From a checkpoint of a small transformer trained on Wikipedia: 10 layers, learned positions.
Each number is 500 + 40 x the weight over its row's rms, rounded and kept within 0 to 999. Layers, rows and columns count from 0. Numbers have three digits each. The size before them is the row's rms in percent of the matrix's.

# layer 2 attention query, 192x192, rms 0.0335, rows 0-11,96-106, columns 0-191
089:451465434498497535526441509511480476495459454489547515517432482438456522507391463501498475410556473470514490492474464467490537507466509431511502469563542565481431502471524466497519581503490522447539516506476433456491511468487580562472467486502547520533506459436495533411502504512529510554546487555427520498501466517505534409513488566529553636435538455546521521500503514473501517436416493470503523486549454562499524547459524511473460460474544553559453509431479465549526492498510531557439505464494433472580517488441521452598550445513474513533467519509535496506507505464473477512
096:494559424522468577475438494440460486450480543565449498530504473443428450570482485546523429470468509428511479550521441472518458485443487527431528500535481477519470441453538486542552557403442491547469520448557509498444453529606486519525460501449547516494479521534477523491506494438508534506550499463463555427463474471491419500504483456475472485452561505530525542473519440541480561432466424466506476455473442458460486476471494517445462519488435472520522515513481519501478469508439518501509538464483432467547437563543464438513498507504573516501487505537504428511528494541415437473
120:510560551485547543412526398443504484512471536574515462464522503507444444495535488546497447498508460473490483494467545548550514483551547461519496498484451537560554527519504448501522535487435505510454589480564504508557517468470491498379509522520539494511528483532572521462474516499500481486511502513482440438508490447520425534537530616434456508538560451509462535522559488566516523523475474466461529515452453525578453540475527480489575450442487532485617595541521498486491538533508491532502529535506537487469553522558470527516528517580539464506522461484452525483540439473533558478
091:475523534584493481523487585492493455536550520490508520513488479534432516503502451489485495425406440525544454477504478487487446482500430422474484501522474463491440533571452437466449496507473474612595521432463534527569538522491517459532497510454502536471527523455490527556483536481535470482555485476514473468541563498473565426476467565574452555501408542534518464480542480458436531524594514538564468552548544534488514500519477473483475537392462492539505438457494476527537525470533489506473447423523529492499513454471476465490541531547540523461437444445502458512494486476484505460
096:462478504558466494483589460482530529497547520493444425548485495495550437533606542525541435450514532481493482506473457547475440496575503489533497531452463366521547447449509500527456563490523487495505538466489461455508457523494535501547535507501508450504498542513491449495608528504453490431552540423599520530461515582479479493503575467545519504516521544497516456472480577496528509617511482579460492474486573493459540468507513484575520524454499526499511529524510472556497504442469533485551502469511511530450547505550466458484488493527541481544552436561492529454469443435519504480
082:503482467538434486446483567494549531449467519508497493521525459510520435493501474554475492503498521437431446500436510544576519484508485548541545494476582502490502471531551542523547511481546546500542554533518573545488543542501552477427513509398474535551452549517523479467460597544468516437533438439485487446444520526424508540511497464463490538552632503560429500440459507468562501495522439476570524512485457481528488533525487490518501509437510504524473471532504518551479494567502530482501443531503494609530427429460532509511509523549490488497517586540540539526516522525446568510
105:492473492544480569502492551491501489497470508476478463510470439550500541465530478468533447474541460481545555468491551447466517401475481522461528433482517494509527464590452539527527498484486466523504537577553539507508534463503515479503552507555509515526465436498469509515518508504495539565515459452487576509522461469464454498462433506584533561549463543508546390460569538485528443488431626439547471450553468520544539495520534474530492560571542425539498549501437528473537451477504535561488448467533478491506499557487515475478510524455502478575427518534546484497492491575426515581
105:489499491485467460499454537495499525550509538483461465472549458574533500471496546575532494429548551471462474442464580472526475419491501511441481506466519441482460508535458514567558502473527479513520514571491539504440526515555518480546499493411528494512512468497465422562559549505531459520499450469515487484501502421522476473472511410453511412475447463530463480506466514520542452530438426555480439503502510464451453571471565555488407499547427539513486510482437530622558549432553550449510533488563552519516516521452494485527491519466451455491479469483535493521505536524572499504
082:548444464543501535499479519550463545535459490474565600510519503545462502462520486464503518536568499521538482526492459476457476478576450559524473493566413531403461478536492538484524476441502442430585507487502451491455486476530507515498516505483503511423543480468478586423480545506538431534514494545529471484521495548497475426484426548476535584457499488551494443554525524433512558438507509432525548516482550486490580450502497484541473486541531483560453502428506489489483541486515474509491555466593488514518407543481538491469531508446536511554582464445443520517538475479481445507
097:581502555493561469458505406479483478484494454572498402452534574510428455476465492535476504510529499479527493550492507558522438539479508475554431535562467499518524514463481436515532453484538483462468505526523515445545506440466424525476549504595519552481560542491567556562545471496513512549505518554571417485495562487464467521480464501511543442520482487492561525484484496570531536509417492523482546443506504507486498492480459493480599510477523490545510560552491560426472494517530429468570504489456557505472518499544546517501548450504474513504486464540491502506492480449464514357
088:603454583508491419509516497472527533455512461441507583523631509578538544435451474420436500498503482535498520476472465526530514517474535458495536476442477425487477512599517533452545454541516497534483582520503539539469496456535435538446462540558485541495535566481474500550535569525536545483471509520463431538559501468523491547451527531506496467511540521510504482514508528471446548475500449516509495505422524497542500546501557559513503570506491420526555545572454523468521470488498501484474509494562508569511488483529526530523515523471490522480470464485534492571448535541460452394
096:543466484507459432558558540581559564558392471476542479501498447493516525538511475554519583522485498548508611517564483539548560496551536488559463456473482582450499522491492499529504452531460528511481434511500580528580475533436511514440458464513491403474478531519479472564497545505533505464475475545464538518518540511542525427497433508514485514549428563406473500459468478460462558495503550523548500459528518439493476539483506551471509519453449491413511501483480424503498485501528468560503498448468515525448504491524505495504514545481544520415475542583538489470480521537488511547
091:546531437494511520449479509499438471530510499460537526551459489474501488506402506539433474505542522448558505421524490472484561488443525462458564432514481516528432480458494457517521530462510569525479534548469483491490513481508537545494459525520519472570485518429477444508532564495514490509515498519407475465509530493469473453468519461525515591422556516518493534451523421562457559447518505475521499472489502560540521513484491574382478532515566441516500531503506494584487587547532497496430484480536480574612473478525485465562513521512545429492452513516556454587530514500497520446
103:533561504473494500448494509572519483515437540560552512522402473498469470577427506531479541488505509531528490537482461462553506515545543515503614467539434526456544456427484527569535495466503472488486520451497544439538471497498554528464447507514513541555507475475483488472500453432530533577446456491583551460447479499483518480521567512502494435456523489496534547485441541464430560407453444432458490489486456407547505526518480543480434462551493389482433584473453459490513501477511517495501483486478535506496425466472449504513499516527552519509536480503535479425445494493475486536
118:509492485491544548405448491467548521486500467488533468532542485473479551438495484533515417486505502493493546497469484499510544561476556494500508519534460555542530452492510470516511480461489509488531525488515579482461496547477486500426508574641521467477526481529541508511474504549541568598468484533410476507503472462524506575465495570409440433544608459447510584489515440527472428474426495469513501514497504504471490548465573516487463499520535537503526562514546538501544520492524500518496444514388531507449482438528443462522520529532474501448520454529483575509539486472577476452
110:467481533551421507494529453491434498558509478513522581558470508529489491498546517415516505531522515515487539539507442514486528477594514495503455561478472439448474460490408560415538439578530476531539493419505504446557529519548487431539543446496490457519524506537546471496497543429497427456483448473465408429558507509542542449482518534463535555478481589519530527492506485584519430460495510540532477521569545491431499473518531508500462459541486460598466517481498511446488544472529485479467508466437452518449496485515525521501490512470538503498484525459450573538460442510469499423
102:519482501485527451432498517507495406570499466412442505462494506499503458461537519512505507477463503478517500508479446529476451502486513440558475491495455468488557455445538508559484515447553475513413510535391548582507548447518460502505504506570519464483413581514547552521518496567440582412522473456506485547473549517456544582490516480547431519502536580473427436474419527544534505507505554563440496523505491512558536493494458508502438506580506466515458505532561478495511570516477474503591494461515509537516513440558529472559481489497505504526517448554520489446486498480499526454
101:513521538490431556480439444503426521426541449570563520521470498414511486539523466622511497538433539501546481492511494518560449461546472524492563466525532506477485491454550552506520479537471491463476501552536505480547491462490472529490555448538399512515527467424495494503447483533512486493470461508411509545469436509506531431566540438478505452521556551484582501475427501401420497494439478442539454503448471463479505490574441521453512533505433528503453496520498471445430486497540471496481491486507454586503510503487494429511477513516514472416503509471443532501524512502445474475
099:553509477529509464513521533501486482528436522528488424459519506576416526560463525543517494474522488480526493526557514434431484422447439505537536528507562484569583496561460560485535497501552502552544504576511486444499483552488494503519542485447505532543479545494519448551454530519556530585420531486503497482446518469485559512460574448536562516549475442620454415491478494514485512463509557527465468462534496499492477492463528562532515571553486549459490566488486515493478502585552509556492467513416469426523498554506483495502469554549462533522457544461563548522492544507480502466
103:514511429434500509509557517508537530519572431440490496493460479507586461519447568539588494520526450519463499479535531486497550440488509463450511558520545477540486589538480545500517485504496510486539452481444547446547521530501516512528508530488453572523495465527515557495553515455529571552525417479457445539452448518470526507490533525506497527541510499498515466491420518478529481411527446594423483560503526476537504569490464583468528544548514500496526482515550473525530473519534600559492558530526503563483506464437541485559417486489497494497518498444508557493551578487470569581
095:526492505543380489433518517531453523477521446515531462465445514491494518480552493547495499478468534555553486522532456513494523478521512569435525470555480524459412554529540515461526446507479477474516471485593448454373540490462468501446482409567464522438526534494462525515449431467489475580529534556524519472492501501523523492549421483530486515417541509420463554509478481492544553490525475447514603495551553532499552479489545519550487467504477489576579532497552443487487480548517456475510476518507506432556513507521477486505547529508595530541461449499550489486531476487521555521
102:478446589519501521452493418561494448463472491443477431494568520467488470483524503518457436519452479470457510514483489513487454502571565509550478533603569502499505492534462482529485494528512545557552513530524488504536470560486416529519574492474501568538450485516566427554450527504494507495535549482504461475558503497509431516450454533459479425551505458457563533509455511526533530507524515529457417508472496511442492459518439554483513525464586535538540524442539565484510513489516489519536498476476550446468502528468487447490517545465504485483494405556513513547556400509415552413
102:461436521556553508528508513424472507501480443445518529573543514479524458468461483486516499562541494552525449441490515565506522445420509479510484495446437545557492506509500502467536487516422578566489505446454506512423510495448485506519504587527521521541479562510524549447468533451528520514416516584437458542466552507466554576477512599508487504488483515546421484521473543560419592450452460492441512476456532484587557463598511515503488519497495489562512492546488482551465487411518476553482506507473524538517533558465444541520473518477471505495443505495554469494477498469482489477
# layer 2 attention key, 96x192, rms 0.0336, rows 0-10, columns 0-191
111:469477466506477486453490473446459499529470544546597501490473488402446528509470472488465484485538474494585479476541487496461551459418500520428551385534562550509416489507486492525563526492508471525519531578529508495431450489524537568534417465502479525543521521486500512498476476534549474535469445527455495505476485506439453453470460450457565543493585499516488495473410503442509520474457480468512469466488463516503491572475461582444447494519535504531494546479532518515515472541510446500449496485515447473565513514521549499540567438507509451508422526482533489526535574471379523429
106:520449534489499491403500485512510490510429497559503543554511526484536506530450486566426521477565484523529417520504491488498515487543523566489584505540490481524504423451468520659514481480541536434456503492539547418506461498541521539473467501456541552422524507544488536486474467547463511543496439453535518462527564543490462558507497501467533481449561514542561512533472489445486526433497493423468534532499486549510488550459427565456456482574544467481434544504447478517486597501441474501542399511475525491541453462535506543516499506449514492531513498540479464479450490482457480448
094:571441477526491481496486432450501489457444513530457517509509590479527523524459435574540519488532508432528482522447543548461574523543537565514448470482531588504574466488518498486522521516503512473462426432500535504445443501522613492527472576482523491473505493510456499557583481488494579511509509427522517436495505491622463469458451449520407456439532518481540518584452542491460435523471527497522453451473480457491488505529444536498533427547543485458544464421490513505482523470484426442475452512503497485527455531517496486527544526473444430494476454503520467496547494509488503517
090:532456530500549517511457452549485543559561521446522426510524550504553556484520554447467488577515552438464483411513509474447474527494590419461499555480573437463495517528487528460466520514473469500603492532424495543535448525512478472484532468512514501510536557533579496496504574513504482471537503596525409474526521438461496474495443577508468523563424525471549510472510491502412525564471483571485495443495544511471556465476512548526505502509547484565428452466511501461473464502517465499529485493555481489555494432491489473521485449521493502559488507468412539521462503554549544485
099:474555488454509477512521517507500495524450454496456550465541563520443471481559534494498520499495496473478518474505468571567515511574510519538472555470448442448500573530556472547480498480468521544449583482441545489479588482524499519492538499538483499370439495524471496432540503537492497461512526505491495494562456483454496538493608492546473527490408524481491486442445619528481588557482498526443464503559522508565463481481502467543459497523483472507451485510523546555481535481496500453551516489538500528524515466487505477518445517495478465490548520519537476329496417530492545554
084:467520468522443475443465489554481500447559504525513480475503515533514484484457433496496462489538552443533478511465517537583457492557512512544599479467501516435520533487550515485481503521505525455500444534569544507488502432538555549510450513470459464549496477490517531462518487511547499519455518473535477488406414518502446477475509486434579467451508467518448579495439501371526467473419500546516517467450455472477472478527453500547472478576389462547474495624481525513426525540530476492524520475471526520492555520445472431565564516569536492517505469533483522531555479490484470547
101:436526530524524517533496493503548427502497553595551474424513523551449555526467485482430520488525554466504539490481529435492517446440401491470469467512488460603487558529436566483538463506510506545501507538524432469550436612467513482518539534485486493525492434471449416556441497493518471585457497545527524506478474506510480496462518502447553475556460478544461447501513493562519474509552525459522487522531414476443506465497587505559510541494585573554437542478462504518446531530562511491491527509454511491547468532469499506474509511488512504511499495497511512528490590522423416491
099:479441458476500505558515508505469476505625474548511452469501486529443500516524571479474522505558467539483518489469553548445533556542528432468519471437521453505538555557476540496467514533535580511458514489498572444469526482469523491493507517515470484531471538516476544420540508494585549583494481493421468493448463534459547475496495570510465470497468488523438505501510514497460475503541450564459553477618484509539477470501483532492548551544598466506493509469546524540477504502563527541454499548443503564482508466447550492572513528505566496540476593464494604511579554517548519480
088:515461489477518495413414488515463459555527521467507478440491546413512499472475514538440530611531482519572505502575469568470505514499445512442495543546474532492481454500465505481544549487482450463494525556462466526490500481529514514471433508507501452462528457510486552515500501495537476628525535509485472497492547466531418449468523494471494589368514497432546537465491539462464536545503570450552500484476510439566523572462436528439537495513514511526511506568505529461565458544445504462465473538556474458567519521587556519491514440477550478559522464507482492528516516480527467498
091:556514495462527553494517458506532486489502484504428514568558508434479478448552510488478503586507473476506633532558489580448494447509498535540566516501535532493509551470468489483513471541520539494526446471511545551538472557431462529439461514523536541580500535522498532533500531496454650387525519539544473449548463467495439557553514541482430491551440488549550474568533482526445485566551449517470470531516520485567468469494449470496520502492489477532500497475567552516511495420444498482456465459489517505457476451512535508563432539470537503533472513511492530562486500474466493475
100:480413483519521503528518440535500476530522522538509507485522544543503492484489470490498463476534460443533491477516452562516523460473497470539524440525538505498473499515571487482499474569528502516580521504455489494520462524490518469526498516528460478519490538486528447446533506453524492460506548541485513562492587421474466518503528473449576582433491512506460531490533483480463533488453514460443566455501514488525452474581512504526481533434522489620513422447546487582527390449523445487427526396524615545503508450453534534541487464572499484452422476465483448561497563451554487486